python train.py --num_hidden_layers=13 --hidden_size=224 --num_attention_heads=4 --num_key_value_heads=2 --head_dim=64 --intermediate_size=896 --vocab_size=8192 --hidden_act="gelu" --norm="layernorm" --norm_place="pre" --norm_eps=1e-05 --positions="learned" --qk_norm=false --attn_scale=0.125 --bias="none" --tie_word_embeddings=true --parallel_block=false --init="normal" --init_std_qkv=0.0334 --init_std_o=0.00653 --init_std_up=0.0334 --init_std_down=0.00653 --optimizer="muon" --learning_rate=0.00781 --lr_mult_o=1.05 --beta1=0.95 --lr_head=0.00768 --max_grad_norm=2.0 --warmup_steps=200 --schedule="wsd" --decay_fraction=0.812 --decay_shape="linear" --final_lr_fraction=0.05 --batch_tokens=65536 --max_seq_len=256 --doc_mask=true --train_tokens=364200000 --max_steps=5558 --dataset="wikipedia_en"
Each number is 128 + 24 x the weight over its row's rms, rounded and kept within 0 to 255. Layers, rows and columns count from 0. Numbers have three digits each. The size before them is the row's rms in percent of the matrix's.

# layer 8 MLP up, 896x224, rms 0.121, rows 404-466, columns 112-223
098:089120155138089140169120144108138074124134144163095141132123119180124091092140141162160129148181158091141116136127123136124143128147106147141169114133143121136143118173162145127113126108211144113181163108161153133156107121153116097080128121122163125110149133157136111141138101100112132121156147097105159093079161130149129119120126161176
104:108156110128113129122128088060117142085126113156135114132157088129155139113065092115174112129142090127130080131146160096155136129118135173142130112142131118161077152142138153138113123152103140072163126092155167134133126145102104138072109122111154147150096085113096149120139121107126144138089130176166121115131131136107122128135144131149
102:114185119119091100094114108124126133111158129117123109148141164104176141120167164134151097137099137132136135120081168096106159139110149121108167129109142143075134129129146150138134144083103150146119108119151123134159147122123090109160162128109149132117129137065135124121129124094102120162143125113138104130119121157142100135127133133137
093:096117114201113137099086168153117153169126149161118157125153142122098157145118142161158124102089156153165105144155198146134090124105146128095133144099172073118122119133146094126144132121128142158120146139107116108121092092089127118127112140108099115131131128148125118111094132140123105180121120118126106121095138169160144117135111154150
101:102158138116172119150112125100083143093153114110166124130144150140156101146162101136127133197131130115159103130106116157169156117119134091106191113089095110124121086134123174156145118105109118087156128106105145111192151155120139163147168115128155131129099170115132125151103168153167121130116139118116128134122141078144133105131123143132
102:099144159101122124139150118143102127095103154111161147089130138114113144157143124158106151119174085157113133129126115085087154165121157109114141119180124150140087093131121094092126101147115117115107157142123135120126136162150165085114152146137091129086162152163127171132121087146138153109087144139126145159131085110158103094103154089146
101:125088133093142136147118100120092128136170173094139151137092136180088130151097128113101128169102135115159172163106135125104098147154154147139127126107097118131090143128137103107115142140125119116075112151102169154089119095139115112140110086143104143161120134113165134143104112115138096090097131117136126100095163127132106130092168126110
106:103154116165134202108069111113129116114119129119163159156132113111135119087148070109127114124124132129107094157135122125149111129145100113175145141101120130160119148128139160144110129157149137112146062161141110108122126141117070121145123116130134115082090129149072099138147161123143093086119124135151090138147149121122136134171138142101
098:112134114160123118161140103136156103131103078106123166102086073121125109152147083152159121093129135153081080126136150112134143132117150099122092122141128097132112120112108087140152094156142125171148159155140134164156115107123117123145136108108132122131077119108118141124144140122084143091141143169142139101144105149089120108139144137123
097:137115131138130112153090165131139122127119155120131149109198138173082113130148124115115098141116104108132138153118108125139177134110097102125109100116128119119132169114103152125103166106166124093099119111106130099127118134149187164176139102100129152123195122152094116166146139140112129125099136159118151128150173140126104165125113127102
097:117080138148098118129109111145141153155118125117145108128131140126106120127092108084149111100105182158139101111183135157113151108105114153127127132126164117129127120154107116132147138123099121116170109143135139096155108111136122139101156118137152166147090151141140147123127151138129147163143106158144130106144108132110146185148157136132
099:127091119160155132142102169161161157151147134126131127118111126121100157110117090100110149104146121152127148134108137095154123114112116093103183132088083123061099138108135116102120159131116127113093086156131147109105137115151096109201131091086134123114124099140152134122117150132113103156088137105106109138136129102139067138148142065138
099:151156117141154158208091144147127178122155146086117196115109113095133157107149111113111094164147119124111137111095158179139119147131135105101115131143139114117154163148139136112129130108087130119099105127110136147060144124090113171153154162146139119106147146121081095141153133149159113152121111145134130097125108137132137111152116120115
097:195159127143156172107107151079122167103154115171130140082109159141064132104138160090116134112114159102135105150125092151118075140115182107105137113110107138101152139107133130149128108164130105060073106132112132131136133130120157107141130144109130143090145111138120158121094149119152139123120105110108132104111117158137137120100155149122
100:165133170108141110111111148145168133120128110132122117088154129125100125139130141106143173166126136100144141162102125095157142151096129134163144123120101144164152118136102142098143121101106152112122149202134097098113109150129101095140136089131106151066107130136123122155129052142121114156145102115104130135126119145120118099134171133144
106:143162124152146136088096151136107119107145114096123109115065137130141066133119140106119135151132120116168114111125153117086171131152155127111151120085133115107147117148141124142096107145145142109134128095158159094139163110141131165159144094094142169080148174124145110145099085151141154110143149137118119136132141138121081096131155098158
103:126146148138145150144093110131134112124139156151145141117157077124136089116153100147119072113115120135102148140119103138138064113131160146127115123116106136112109099133164155120093125117133113142156132127104107095142144151156096160085132136139113143089129186161132135148156160112171120136123143109135099123123124149127149133116150123103
100:093128126125139112120136103158126162173073127094127132176087131150149132148127144094130125099146117169118147151119147119101116112122118148112118168124122162177137124088114132151182121125123119138160169153115107103148146114100074119145096135135128123122137149118101052147105114098151100190131125114123114106109140125130159124154144140126
099:136114145097139135144131062138151102095142079101114139142144119141107126139143162122105117131139131161114121106159099097122144097150119122136157116106160081156105147120111085108115138070148143143111107145137122154138121186130087124157101145139123120126154149168134127127156100119154148115141120176083122145137137145152144135107083081102
099:149114124184104151124097149114119106113151101131153130128111111200159176113127133109109110093147154131126131137149126117114119109126136124155084107101148136120069171139100138085103125129132167128135119108175129141119116134137164126187101184106133145155166124158107134130149134137155127060163135055121133102143111116113101151135140138120
097:134175128091080120126129163198135178133148170134128151088116069114142113101156099148129169119128113149085109142156164096091110114188126175152138091151101130125147146172084132118137124112102136086122113134125108086163120134097122095118090111140097144149112074132143129156140172106158129158095141180132103131158140129112124096108103113113
101:128086162141092135154126130136129159129134147127143129103150138152124122097153116138122123169102116150107169089157151063096138097109130131143118113198125155156082100126160139107122163134114160122108142146125119151136149111120123125120111128100096168156121101207128150096150140103136113132121155106122116168117151138108120123133149101135
104:110163156173157100116145147107120122165138158121146131104107117142133139174151132143178144122103152156105135110125113109119124100145129097124147132160167142145106124108161112135134106090133150116132139116097165145166179143165105120101137130118098110160100081119109169141138118103110120116138123185142124123085108175098077136174135144114
101:132178131116125120138134122078148144153142184125120158123082149105167058140075172118142120091131102155137163152128120158168120121157147151109179107136122152167124111109118120127120127089153100165160140126057152151159100155115148114123141133110140132130133121113154150136135113118150150121111065152140180109130110124127097090128143154128
100:076119210135098148125132121086094136125132106135137109146137106130161139152150140096110144135139182094142126128084168152118148105117116117116090103154141129119160143185145151104160119157143155166114084124105104134155162153146129135174096128089134129099093116112114126142156119149111114152142083110129118126112150125084116099121129131139
097:102131166108161113155139138113113082096086161127123145094132156103119140109118114095130112134100143130104129114137113085122118122113147151128077123148131126128144130144141090134126145092133124176130128138128114100178147134151116129161156143126120162091100145102089149129061127149168105133134145097160158090108134086119123164153155161099
103:187129094132125105086105142103155138123088124105178078118137158120142125142154141115100131071107090098174134171148112090104137137121114133151147130164155127085154135124145114079152106119086120127126096135105137143154112114127106126160146088104111129096072096093080155138134122085151137154103145088122125099144140143088147114118157124169
098:118129112110098116142139102120111158174089142139083118093151165147117096138135117151071106151136123086130118122059140171150105119181173139101129157104118099117121094100132148118115136148152135115180101123140154091150165123124119112109150086148139088134128140098113161085112130149114158174150121118167104117135127099146128149091150076166
105:103124121134117137152138164132141113151136170135133131175120100098134122105108146154150126147136151096102120115146162118130136187142104108177106127148125116138119125107147150114114180116160101125132166126139111164132137151122119108141085176109121085118115122125095110163084097140135131166138142128112109130134169144115139151124108135115
097:131118140096147138160089117121210097126126150152113166149151129129159125119148119137134162110114110141097186122122165080133134122091096140142091158141125127115182155162131130100122110133169128136087183077153131127138092107129114157154095110119097083112137148131135136128101179136187154148108146090133153150112110118137095161130127149160
105:122170117160105140134102116153143144154114136137160170101135130144135108146127126105116140132159118160133161138122102121077100125135129112147122133112113122100120138119105131125085136136094113161108081080169116155108128124117099151136151096093116124155156132146115124118143102123154113108111152081133155126118088133125075171180094118120
104:125127102152181113132102134064126124137136122089143146127156153136136121118109183119134166126112149104123131102133089110127111106098129129130134078144131129120129149109124108128116119121116163097188116111093132176156126159133161116098150124104116124128132100142168140106109148130136133133072142128137132131120173111166163139132122137129
094:111163132081074143148102114112120133136153117135096151150130084117147143165090111144189163140142110133155131123132131110149084104125138172166127126140131129133125120177133092124141156109154134172115112104125121100135104102139134129136086159125115145170162155076160184135117153131127112125117122118129125123101118134116144086121145110142
101:137100133153127108088132141162119138111102134133106123108138135152108127128146113141119100098136112143115108090114163138107117076110131130121121129130124104193115147146117133094198127139111088138172121112148168118128139070122128116102143140105118127153172132152091118164163121104158131097128154102152132158120105121154152122171099116117
103:109144131154106123164111119092109125110124105149131123140148110094135113159127097165161107087150109091143123141162160102126142148141115127083159124142106124084138137117179115139144121157139091182135153086108083118150142110138130129145137093122140177120114138114139125091119106145140160156153132127085142102158106128097122112141129180144
102:125084189119139118149138136125101124136142128110146117129085108184138099120141117127140118104071106107119119126131095203131155086096106108107185108165133142155084118153145133114166093115130129075115139123146143114142144133130131111117157105095182120125122142146119117143135130140106107135151150135093138112161142165111114141129159173137
095:104116123112097146153117135179138132134151134142117155130129092127112166125136130164151111132095133134138167155108093139144133122106152116137136113166120101132145095123125166119176123139137110139082148096111126130134144141117108100143115133188154154093142107090133151121077123137111113142119167151110122140139118137086132114117116098089
098:113137148158162142195138164122141130121183167125158110117126106125122104155132124101164136119130141111100154119125101087119081086128135113124117148124110135156110089171122150101149146162139119136140165145092126147123143185151112170144165134090178116098123154115176114144081098090128162125128139125100126114126152096152109100120104046158
094:112120122146099109191134131104141113125152127125092099139145165147132108133141111162130096121087130128167130109139153127138128155120110145110125138129103126127183107125109090095128174093089124117145126133111121127143121166122147161109200124112100154114162094116139162159143097114117146172132178122116165151141094123097091102166140112120
097:155169109162107144092121095152123166099107124128145127080144122127126142145101129147119124099112104117112124090103140137093142146113124143142097174120099118162116153147109116132092116132143107137163153123130117145175109125154124131135113188096115076141194090124127180105105133088149122091139089148123152166168136086105142121115176126147
101:103133132164124159180089137121126111128076105173108174122165146134132139103147151155149116145108192146121112116113148088110094138059126156142141105091129128168087113114104089114114121143120126144141111111142162138115132118125119091118077153169144166139092124114140163121077111142120140107136103116142115126139151117135128101087119144128
089:174136114137128119137098138102126147102140117109134126109072098110150144117131172099146102140064087118109161134140098159128133161132136132150130118160131140133114157129152137116101134149112122123123127127082105111111117136102115129105129170129059130143142123130123152136138162185160136129111148147173108123225113191140164138121112146102
102:134117104090133164140124116126170101078139104142101147116170111155158069095140127156147115126115096122130107148162156174089102154113077147093174118127152152111112158167107171108118148126162106142145130132152130125152133133130074103144113128175136122140101109107136099106135135142152143136139128152148147114126123114096095155089113140124
094:151124150100122148142126163132134122072116130093140155137084114124101084137139129127131128138115091182125078137107133118148135179112135145161150176131133139088119166169146128133119157140102100172111183070112172117135086094106101114143136131093122178092121108170076125147138109118112110103115159121144136107134118147087149080102152153144
114:072095115116150116095109137144118102116163146152137122121128125147108130167165060155159085112070126157114096138121149136124109187121121106127172155140170149109114113144143138095105143150168110117154115206089138113156143089112073111104151135103115097153105141121073122139104136147149117121109128165156093137136141142129137123101121119185
091:132143090143124154146117129078147157107130119140148109140107139152118094089159113118145103138142110101133178148160129130113147116154136134156112113147093085138103178116127182144109118109183121165146123179150112080150143088131104117130098152095154114144127150153104148148137173131101109155148110146151147140115118095099106120082136167157
101:107126158124144112090081130141109107157123129158153143132093129163141150151142121140143154146158103113140139121111123133156111108160136118132160124144142125128152133147116148112094130104128129099178108119143145118113102140111101182193136164078061106126166103137150166160133161126138131142122123107126154126104144110133134153126122156103
099:101155109114120104113094121131101134136118127088159136103136099131106127126085137090166156117135105156186094161166181161117154168151129110178114133106137131179115127166135130107137116138120142094172095099166143130181152111128134121081079128115121129149124103147134116084114121137108124158125129126106126176157119109131109166121097124155
105:125109125176149123161136115123094127143154089112192133106144119123116148145090120146135139106120112142130152130140108137152120093106118094151110164086134099100117104137135130150125140164111140113100130142079143159173128114150139109102112121122106137103132130128133156114109155106137124197109093105138155091142134096111107141154110127140
108:174133141131125133142105150103171102180158105147149171077136120146135133103150124123117110107144113119121157140125120106093141145141200115096167085147088140135173122120133124117094112158127114127135124139134114119144139138141107108150131114090137127170173116132117145203110135129105115134147137098103160132118104093118111122164157090147
089:099136122161116125092107124078159154147156154121141128138142136094096138106108154161147125110094132133123156096125127122122133138146127149156105107130151175121137104144174114146100112138144096137088162093164150131126185162134130128118114163127136121141101091131115141077150113112097172147144116123131104163107172149108112156133173127157
096:132163111118140131120136110155138156110142076153103185134113130122151132146122114112085127178109118080124143154119105071119086145086099169144118108128076165116129126110114131151174144106099105105138127113111180084083120093123179136093194113130127139127115087109156133151143133115154113112105164146131151101140145123111114138149152126160
090:109157128111097186118116147138120122148124152171102130149125048160129104168116152082125137144152118144142090097139141105135078129108149154114150121172139152095091128092100104148137158090152125122182122120124122136141119139142109100094147119110130147101084161138134150122114102139131155137118159118129138176155103163119122179127063112133
116:138144116131132118134128150106117158138138125160121121132117092157118117078155134141168099099082134153085115105106131172133131113159127100125128134180163139060149125105151125153097102065123148133073127133121091151115154168163114114175107136117167106121152133125129147101108160107152139088159128155114097133144105132113131135098088120115
107:108113135129084154158146158114124116177168125137162095135114149091122154110141119103103112105124137140120093174120153127124131099140129138160109121127110096122119092131126139130109140115118152131162088141089102145081111114155139132127130132150119155131107153105166122136083101125152122135123139107076116125105156097075159104125175112133
099:148130160159113131154166133121176133097163107122122152122113113130113123083120137140114110078094098131154124162089112103144107065134127120128115142141085131118105112152141129113099150154132137095123135155106118134176140101104181134136103170097162155136113131136106135115102093113110123153111131082118086101116124149106103104083110152114
109:160107187131121117122104119121109158074149113088094180154111115199096169082107096124127158110152120123143145128168131141105100162121082128121141102138083147114145135128147139146110138103088130112131091120192079129151116106147123140138125096151135123130147096183117106169096141145154095135130165171117149139105114136111133148159130153181
101:178116133113173165116149113094142162123136115125160114129149144133107108119118178164152109177145133162129121128120122132155106112078113168094101112124147135086137101123124157167140151107154117169140109094126167119117138122152105131163164119112112140137113072099128119124109135128132125125165099121137131117116109164101097139104107102079
097:098160114112136129136133110117135096095059150162093136107149104132109112144144141181145098097111139132146103119108135134112061109147140108140144103153135194102134110167134126124142125199155098168153153122114114139144075127118138139111104131110132072158185109120123129099099120122146139128112115165103210137139137132062079123151103068141
096:126141149144159126125098148129129091172124157095140121116116126142121147124099117141151116148114146124131133106088105112128166174191118130146138131169149077182102153114119128090142127150153142131100138109163089138154138131111084131118111151081161080077138147176143135115178114106110104122134112102144123131131110139107116131144103121154
101:127184102141135128128141140099131123171142126149152114155097146088116099135146123119128100129118115124128140134148149102118167156130148096125129113112138116111109108092098114131162144128105126149152143130117159140178104120143120155095129088145130143115168117076116109102142152096161199159126109152138118074140153176096119104129164131088
097:135115135133122154151107126103097129193140128101121130102078138182162171149120141140109115149117160100102154156122140123165131143102098070117167186113130127159107133108116123116122112124123119100166091086146160143136147107101130106140134118155119117145083129112131119125154100151140137140131134148148159136135072114122150125135086135142
104:146167091133102131138110091135129100094152182107129115079157142167108136087125089146158133136153129115112144116120138096133132093124123126104127176131101122097131122143144154089162165136149161099142145119161121070106124141145104128122179113136103135105134185117145086119144159146120148113054135125102110127118120094120089122079151122121
# layer 8 MLP down (transposed), 896x224, rms 0.0639, rows 404-465, columns 112-223
097:179130115143115104138095126118118139101126080115104150131133190108179120136114145141124094161178137103117123090093144140135069094141127113155133097068112153143140100118171087127139118134142099106158136131157095130086104155095139093131101157111123114138138120131141125177163085137158143122124101161160150155140143148127111131114172099112
097:121134113105141123112146147116104176141152139103124115111112134150163153139137112112125121087106146139131146149138155154082153105142114085135131151163135160172090107101133132126137115126164078128094118083133129146130123142134121171134130130119163124172129145141128134146140115113109113101164116096114157120159075092112132096107122135120
100:085078136141121090147128155132113180156102093110131133177128132135103129153150104134129118098143169127073119104123194137154165112130130137114150151091144131099091135142100125121126143102134120163139155136155148085135177091141124138100130141125111086134132092143132106124163152147108119154130127138118115152130143099103080087132141194116
093:124126100093142075147131172115117114113128132132103104150090088157129126133120156139167158138139108124137123127124109123125139134125119136134065122133179110172083100177089157136085137132126123129125156125122158137122163162100075096117126123114117128138112127093104100118150143117107103146143152127144155163120131132128115129119117115142
101:154164122109100110096103131135124093119167111117172111126111127121129144149160126124155128111135103085146092144135135150095089135149144145134124117105155181131157135132150144097088088134138094123151120106101115150142116132104181100119134158099092153159131138099103179088120144103111129104172132141090133117084082137117126140156199133134
100:109134135147163105128160113107176113110111097137104099183108133153116139159105110120110153141105159099142084103135103177137127095109152120112147139098108150161130116151134121143131139087100129123105132123139106173148121084140133142149151123144140151161107150152141137150138113101097105137115140146108115118119180094095118118133116108150
095:108127110103163083176134146118155136117132123107130116110127160142098161138124133153109131131117163133135125106160153100131111121137096071131126152145127132098114135125131093158175086102110144110162150092131130133092134133102126129155119122130137112165166133139135108106141144124109146139141101143110115078134121117118103156157101094109
104:146123123119146127113165159132144111089161118131136074138102103132159155147106153144152112153140190132117136099133124127177148128115128126086138155156160101082115099118129148080120134125121120164070154154115124182110171099141149116105126138156114117177158139132114131192127127135107149151115107133131144137111114133155110140161144151153
095:108166113131112119145105067106122111107134156103131099118153150129115139172131100109085113123151135118100101133130144128159098135120125055091159089130177139089117137117108157163110130107119130146163133121104124105155097164153132132141113130150145145117133147074113089120114157132114083158127123137159108138111108119158120162162137145128
104:118160173126135159101185132138099111133127075107148105124132152114142055157154165112130160127138171133133164137093105126150148130132142142141164121143158137141130133099114102117180127147105129152145148146129079130151128157086126101100100124137119104148104152070114146126107102154133114141104123159172117149114105149097161144112125115131
093:063123105144124124093123119099115167116133145121150100116118109130168143105176138152097123151113115130107164119156124094125106150124130088152190122143137160144098138106154118105140169121125097128133112076129172170123098118123116135107136134122100129125102109127162076163111145121139140135115103123106134173161153119108117139185135097125
094:155169147100151135143138134093111083116120120142137165133128115134121125136139181148138157164095102109139157132117125142103099092113125120151113115148151108198142133111132097113135100121105112134116151117140114110119126153151150158113148136102133172129122153142105152203115127100127114150122135119153133136128124102146183145135110121141
100:119093181172146137109157172124044135141097141146154145141122099115121092143158122124130146119121074119134150131167134142109124099136117099135155101150086153146129145126129165151128123127145106160133109118116145137117078127128115107127108172127118152102133145177133173151154117103119120137189118152050126181109114127158119152150078176142
094:107105114155097103123139111182138128111119125118108089140160140117197122204127094138139120141118193141114141120120139081122152131139133178110166137143077138184103109156117111136123141161112114113152135105124137118132131120142146134082122089076132161138094109143097101149159118111125137149103177163182119116120141125094115114152131111117
099:104125127104130109139151127139151157156106115101162119161196121117148139145122145157127074074140087157152100119106107120103111129145121171113136132133143158099091129073139175118129144119132118122115130021151141142136124119097127107153113135165137101129141116116147157099146162107123157157169104111172139124153128126135162146115105107112
105:195129118163112117119101114145116121098112103069135077117134088085121164144119101103094166164148123137116111107122133171128099141150163146151152128126149140123149165156150150072133127112142103067102130169098129136143094115094108116126139149157124180117115139086125110128100144109129085140154165088114101119125150135116123123141129142116
111:137119146133134140108142100117120131121122135124150159103136124126134125133140176129093129142109107126070129147104099077108089132147116142110129142141131119149161111152116126104107083136146102132115136115171110066116084148155101132139120186096093145149167142114123145127164133135142096177122109140113098129066073156160134136153147141102
102:153159095140134108162098133094119162156119112102127095186128120126135123077136144124131150128146132123120163176145130145112121092143089126136117135116137121101150102123164140137150129147160107126133134108126144119131087138123114123144117115122118114139136100105140161138073137136163159089180091147126143121163112105116111172126108139115
098:139147110144137135114163150114162141145132140116122153167147144103138084108131125128103130104164120108168138133156161196159123110109127105114101116130140105132122147143162108136167104097132116100160115114138130073155129091158129134117126141131127141109098128132088090090128178131122124116144155121103130085104117153144119114119173124115
100:104136115125112157132160119157142123141126137117148098106134137102141157163128123145141155150131115118094096143126075120156109132138154114130111130133140167160103179135093112149125142101126144125105103136123093144097111201141157111134129129118111082136131174141141127148159142109139138123110099079131117123104088121144112143119110147114
103:117131155122138158139159098141125088166101050103212163153118126131175104130128081129135148085143154114110100085140119161139133118090113125111138139109153103118152133122122137140132141122142155131125152145158126108119103149181104184124156137154160094133123124123132138159095142115096141144098121133098118115144131141134129122143125161137
097:123113151101127098123144116105125111105134118109131110093130111116136166122122120163081111084116136118114178120104097159091117133133156149131088136149119136107142139146114146153158123113101157076082102145149121142170108129135127117132112124098142111084113126122152160132085113101164141106143117136106139123142092134071154098148125174107
096:126122131143144134118101098135140140156131073090123091127177125122133157141116130059151125116150131090080121147154123142123136133127105168146087175114147107096150082124115130141116157144103149147120116109169136130118102139101118112116089123136131155142136152159164109165115093134140153091161099095129080116156137148141117089147135124112
099:182113129116121164152150122144134132119096123129125135111156155158109198119148066130112094155147170135135109117143117114128106135111104140135100119162134127087083185162118127127135136127116146095119093131145107173118130078128123123152155103124106130151110108137102066133126143103118113116121148072146077144102141112147134148108120122149
098:092096127160131141141154123109132138170159136118128098137115097140118146160141122145122155111101111122160112068108110132144140160119138157127133181106120113128142159117139151128114135104104109105112118126126137093090108123140127163121136135138128150177157108147125102099105126131165167068126170113138183144154106101150145158139163119113
091:132145150120102145124131168112166114152148147176128124125135108130114153145118110149113153153105109101120127106111093134090136101089102179115105092104088119121071126082112180152111119163162111126115073118143116153103094139108108123129176035112115133153111136128133085125107129134089130088169163103108126123126140106144147125154126129118
105:154143096124170111131153090119134147169118099148115127126113169135132114184165140115123072129163114094137089161132135120135120125145127119145129136153118141172145111115153118149106096084095115112130115076116097133158172123141153090138137122102096115078083139104157102067103116137126137107143121093095147116134121164133128127123192133149
093:106186147110180150092151099134148133097117126114162184106098089116173133111120085127105123134144104124120136125125141138118083114136123125172100128115135134146107116125143120149124132143126172104097142109110142172115066136116135144173110140161096148156165130159104106096117121122104114115119088158137154100104138150145114148120112092167
102:120148156116094207116108125118131174103160119162148120160134069155122119122134112104163064104161161120157102142103131118096127153110076119157156146136130119126160135127115113094105122159124105149127149111160135115101119162112147101122120104084117125160112112122147098141122128177162151139112143161162157128116129090125131153129124125135
097:127134131135129095150167139141187135149152097132100132111111137148134120092186115131125111097092120138108136165084169147174163143126092130169115162146151096157075127086106111117133139130126149143116115109118128102138170138074135106115106108109095142120106162100111117133128056156123074083137150130134120161131145161168114130124145125126
098:159144105137113143107151140114127141075161104148132093093129136149158130113161083112137150122122113138080172114111117131125140129142135158106096116098154130157123138106158110170139095125133150147127090115153132160153150142124117142120149097129118110143161110156093116127146135102184184123135075119102108139139136147161160126116123148120
104:108130156100114126080124140155143141101111113138098137150129164159100118100146097131140140138165160132096148130125128128135132162160134127135121128156109095092157138103149108109097123121145113146070138144137113130123127143144090130144121155147186126084110132124087104129169125107096137125135109088109178118120106124122124129105150126129
090:189116100115165078131135157157128119129147135122079112192152091153116148148127122138086132152125096085139127100107093104128164117108129132116128098058093115123106107129111145137111136126099110152110145136133161125145145101133132138108088093151116182152161146134147130124154095127130101159156115132090143154150119104122143114144132140147
104:129119137115067098095158104130148106123120165110127110157130136152139126124107109183168113114131102136185105106100125125109129135149130135150168083165074145149152100135101170105119128133105080119104125132132131139127126118142151113175079170090109146102132087088140148144130138146152115141125135097131177103116159193131134152112110155146
102:120158095132102133130150120182105154136142107138134122140113127082153139134138088102121122095101165141148152149090126083088119143115091129155180150127092145154155135132082153134121161177131117117111103096108134123147105145082133159142134158117131121122125155155116122094126126111133099148079140124158136109167117121118125142148201079091
107:117118149111125122114079153129119135109076134142132108172094120122107083144146151114164070168114187115121111160186111124097169077142137170125130138137122115106129114111113125138119128127144114111156162124152141155148123107118126119149121162110097131120118092168110108132143138176115098113068127147173116096146163137090136124122165155127
088:139188160144124144142096112147156180115065163147149098129081141121114131139126179128109142131123123117142144128117145139120099121111105063136130117128139153100092185141153160132118137130120121151116099114128155115166132141137107147097109063126145115126144102128160116117104141143148090171176138185163120124123075107154166146116115127144
094:142142120105125144142102172141122106158108162135125122103106162114105126131146141134132124107120097124106092132109092144137100112117140103152122106103135092168128175141152083114161122110178141105145097137139176171120145128130104120108152081102160139112096127143166148155125111106124121150103076116147145103118112137110098149156148093123
097:164121142146132132132111130119118155144104135128132130121150138125090167131133104106108166145104077134097130138155106165185109102186108142119142147117087150110122137130138096081162149105101129105125126177115139129114074119151137106169086094156135095110108118118090098137138098130086117081121069157139163123133156131131125156170124119173
097:163147121124113161179181123124124159110127114145101125091141120098122125114123115099109100120119103126187130167095089102131067112136085142104098103119131158122115091107115116099112136072138148110119105153149160183128057136146121122175130146109109116134113159128108112148106114169164157143179137120174132143125172140099145104136139186137
100:180145128079078118092117122146116171119134123106131117155066117127120149136129136131138140104093075131163172101106121132134152118133159176115097142136111127064152161147147140121153115104134144133106112150133125144131141127133165149159155136106151121103144122188170129139129144104143112177091139169143120131107092167143127127157098121135
088:077112121142147135145143190158129162159134129118115103115160108117123115128138110110133139105131126107165080082100164145156115134154143131105137130162097124173129146127155100154096152169094150102104118093129107152148136156137139133119145176175109118113105098115156139126135125163111114111102134126115148128133158150141099173173140131170
103:150125115133095100142146110135135150100149148145136127140112138126175116128136147119127136111090121140145120154148075115099134120128085118148177127106109094142092140114115142122126102120136149141121140132127093105151130120096072116108141140115089111090141153156132125135130145114104087134155191170124150166104151119144168103094091102138
089:144121126157141101121125121148135148137137122134138061119118149115168138097155139119116102092135117109066135144144103136117098120150138138134173098097146105147121127095119132111136133108080140110147118184104146119139125160138109135103120118084127147169119170153160156106095108085123151135115145094158108125088150153166104136097142125070
101:127136151111082136139124170097144104156132111156123138128077122161143118116101122103140131122124146091145126117149096144146148139071138128175103142103168146132113133125147133156107121104164140139149179107148081133127135121113158079147105146146146128152116122127151127143106116173131096117107148052114153121125139157137110156133142121134
092:105121121131134068151113111123107109088176115157169138127115138101115114126141132090094142087139104168137153116101125132164123134155121129116145144132119091153151159142139130162118119122125156108156122127123124100131186129098146119101146129071161088121094143102108115104151164131120115101106128104133158165143126147131113101122063162139
100:122107144135154145156168153150095119140067104078113102154149110107156147152106151108128120089171120099147146135122122113101163143119145135149096152110118140151119143088141096175171124107132135159094141169139114126123093131177120119137136118146110154121115113105187136120095075170184117154113098093152159131139142156130112112110126126126
103:102176124133092145096097108137164138135122092109099112136131109120165139100143091138172066112146161126126092154143132137120170172077127137185127120140096130107113127103110138144128101136120154104131111148128160127105114134124153144121118142124111122120101129160112154151130146138132129117131111174131115121154109154165151101162124111148
101:085119160157148130085158130120105148155157113162098147131130128134145171181129119111117134156138127079123145093134112149105175145132157124148126167162164165155133106138143111128134119137111137127149159108116133100137146134156158101110150118117113140122107127121147148109131123160126090113126178129150159140095127119134100078126122119129
105:170074138157116128134145125114117124142136121121160133142120129146122122161109156109166152112140116098115130185114098122139121145122127162132152096127136145111151146096130125154082149117168111125131113172131127119107122082103138173100120133126142132153112128106098114135149114109057087093116126126182109168124162118175114087120100144161
091:136109136124113133099129107174092126127102153137128161153128144126145129106172114100079093139174096144110085159077156150180107131123150101145167115113096126125172137137130142101139141123122117108140092145133138127127111085144106121106146094139107118139122135166141136153096133157142113088110108116160159081082098148096150123145119158112
095:133126155118098094160120105091148106145158185044139117109071134164113125137132131112144130113102121104155100115150148127108150097191098124117113146140164138194110128142109170119127125164157137141089112138144125167149101164135143143140108137139109115116133125122091105163104104181109172143145120064128112114110131092152138076125127083133
094:126097133113094086182141100133145150122159118109099122114144123110183136066121148139150133106104123095130099149116131132094129170134112129123095148102177114115133089139127122129103142127106113090073130134165133129111153138088147176148105130151127133163119144120125087119113066113142116142095104116200115079193192167118143104156120125115
115:125121124144155101149147126143125114119094149154093129139144117171147184127104138140137143140071103166097144120144106125137187128119071109161076142123170114116090115140116143146159126154150123152145104126159100128129158102151129154125127136157130118174140142103104146114110139140131131115156091136180119137122127138136128165153111131103
102:167166139097150143126114144093128117109105119128136099103168119117134132144121165142149149161125096081143150128184120139122152130110103095146164144124123161105127131144111147119139124127110179136100116156149135147147082129133102109160095099100068112092124128135139136153154086171120137119152112078117130105161126095172136159160109116142
095:128140160110107162102103091115086099092100122113113157079118136115100110100135157121106146173140095137158108177163096143133132141112113145126102113128116135118136172100148140143121173125146082149145115120122076111160090161145076134070125142156138139118127124149117127132105149137114136128133128144140146119124098078156121130126098130137
103:082113114128124134131150107104142147177099108146140112150145108123143074072172114077114117113121159134101193114105139120150129129114110113148167106100129132142144155115137105136142111107135138171141085098136115128124132127160138149105134113091151159136149160137085131128128146103108152098100157141141172097114103118103092102141179111147
102:125137137115104103107158099152127122130160107133114123087147124125110130109100118101117174127124143135120169125123113097167109142133134153129102174131138145160151086130120135138104117158105128101120100149103122163129146192121125141101066127139102098126162122125120105086134152163094129107111180141160113120121182168153146120091096091130
099:127138115138112106130099136151136139139120132088099085148146165127124123132119105125164113130130149169129056177116094132148145128094145138155120121123103115113113156112149125140159077136118148137096147105129134155194111132122118171107105118103127103152158117116146090107105141146142082120175104098106200152133161161127125141125156125117
097:157141098103126125135123094160147172124121120170113103119121122148118142143105135133107126085154072103121133089131165189154129153111154136138144103129097134079145100114163125175144115164134114116115105122118176203118098096105132113101136143156128142170101121132144098157123150145081133099097166118132134131150140129117148085153143138088
098:134145154116128166115057167107150155136145123130134120112104131151118125104144104133119100172112131118147123124078043144172141125126114105099139156099092145123112161122131110142136146121134136087145118150160118137155197116179119108129151092164090127179111149148099189130093116132134108119131092139128133136087139130163123133152083147170
090:111122100143108138124155125155116109084173129096151139145168140092139142149121133147145141158132129122124139079101101151135188119155189154112125114107113152111141129127133117143144107128136137169085127169096167127136107099140159182135094146136152148093133128117131148141148138105120134120153121085110069127120124111113092116108136151119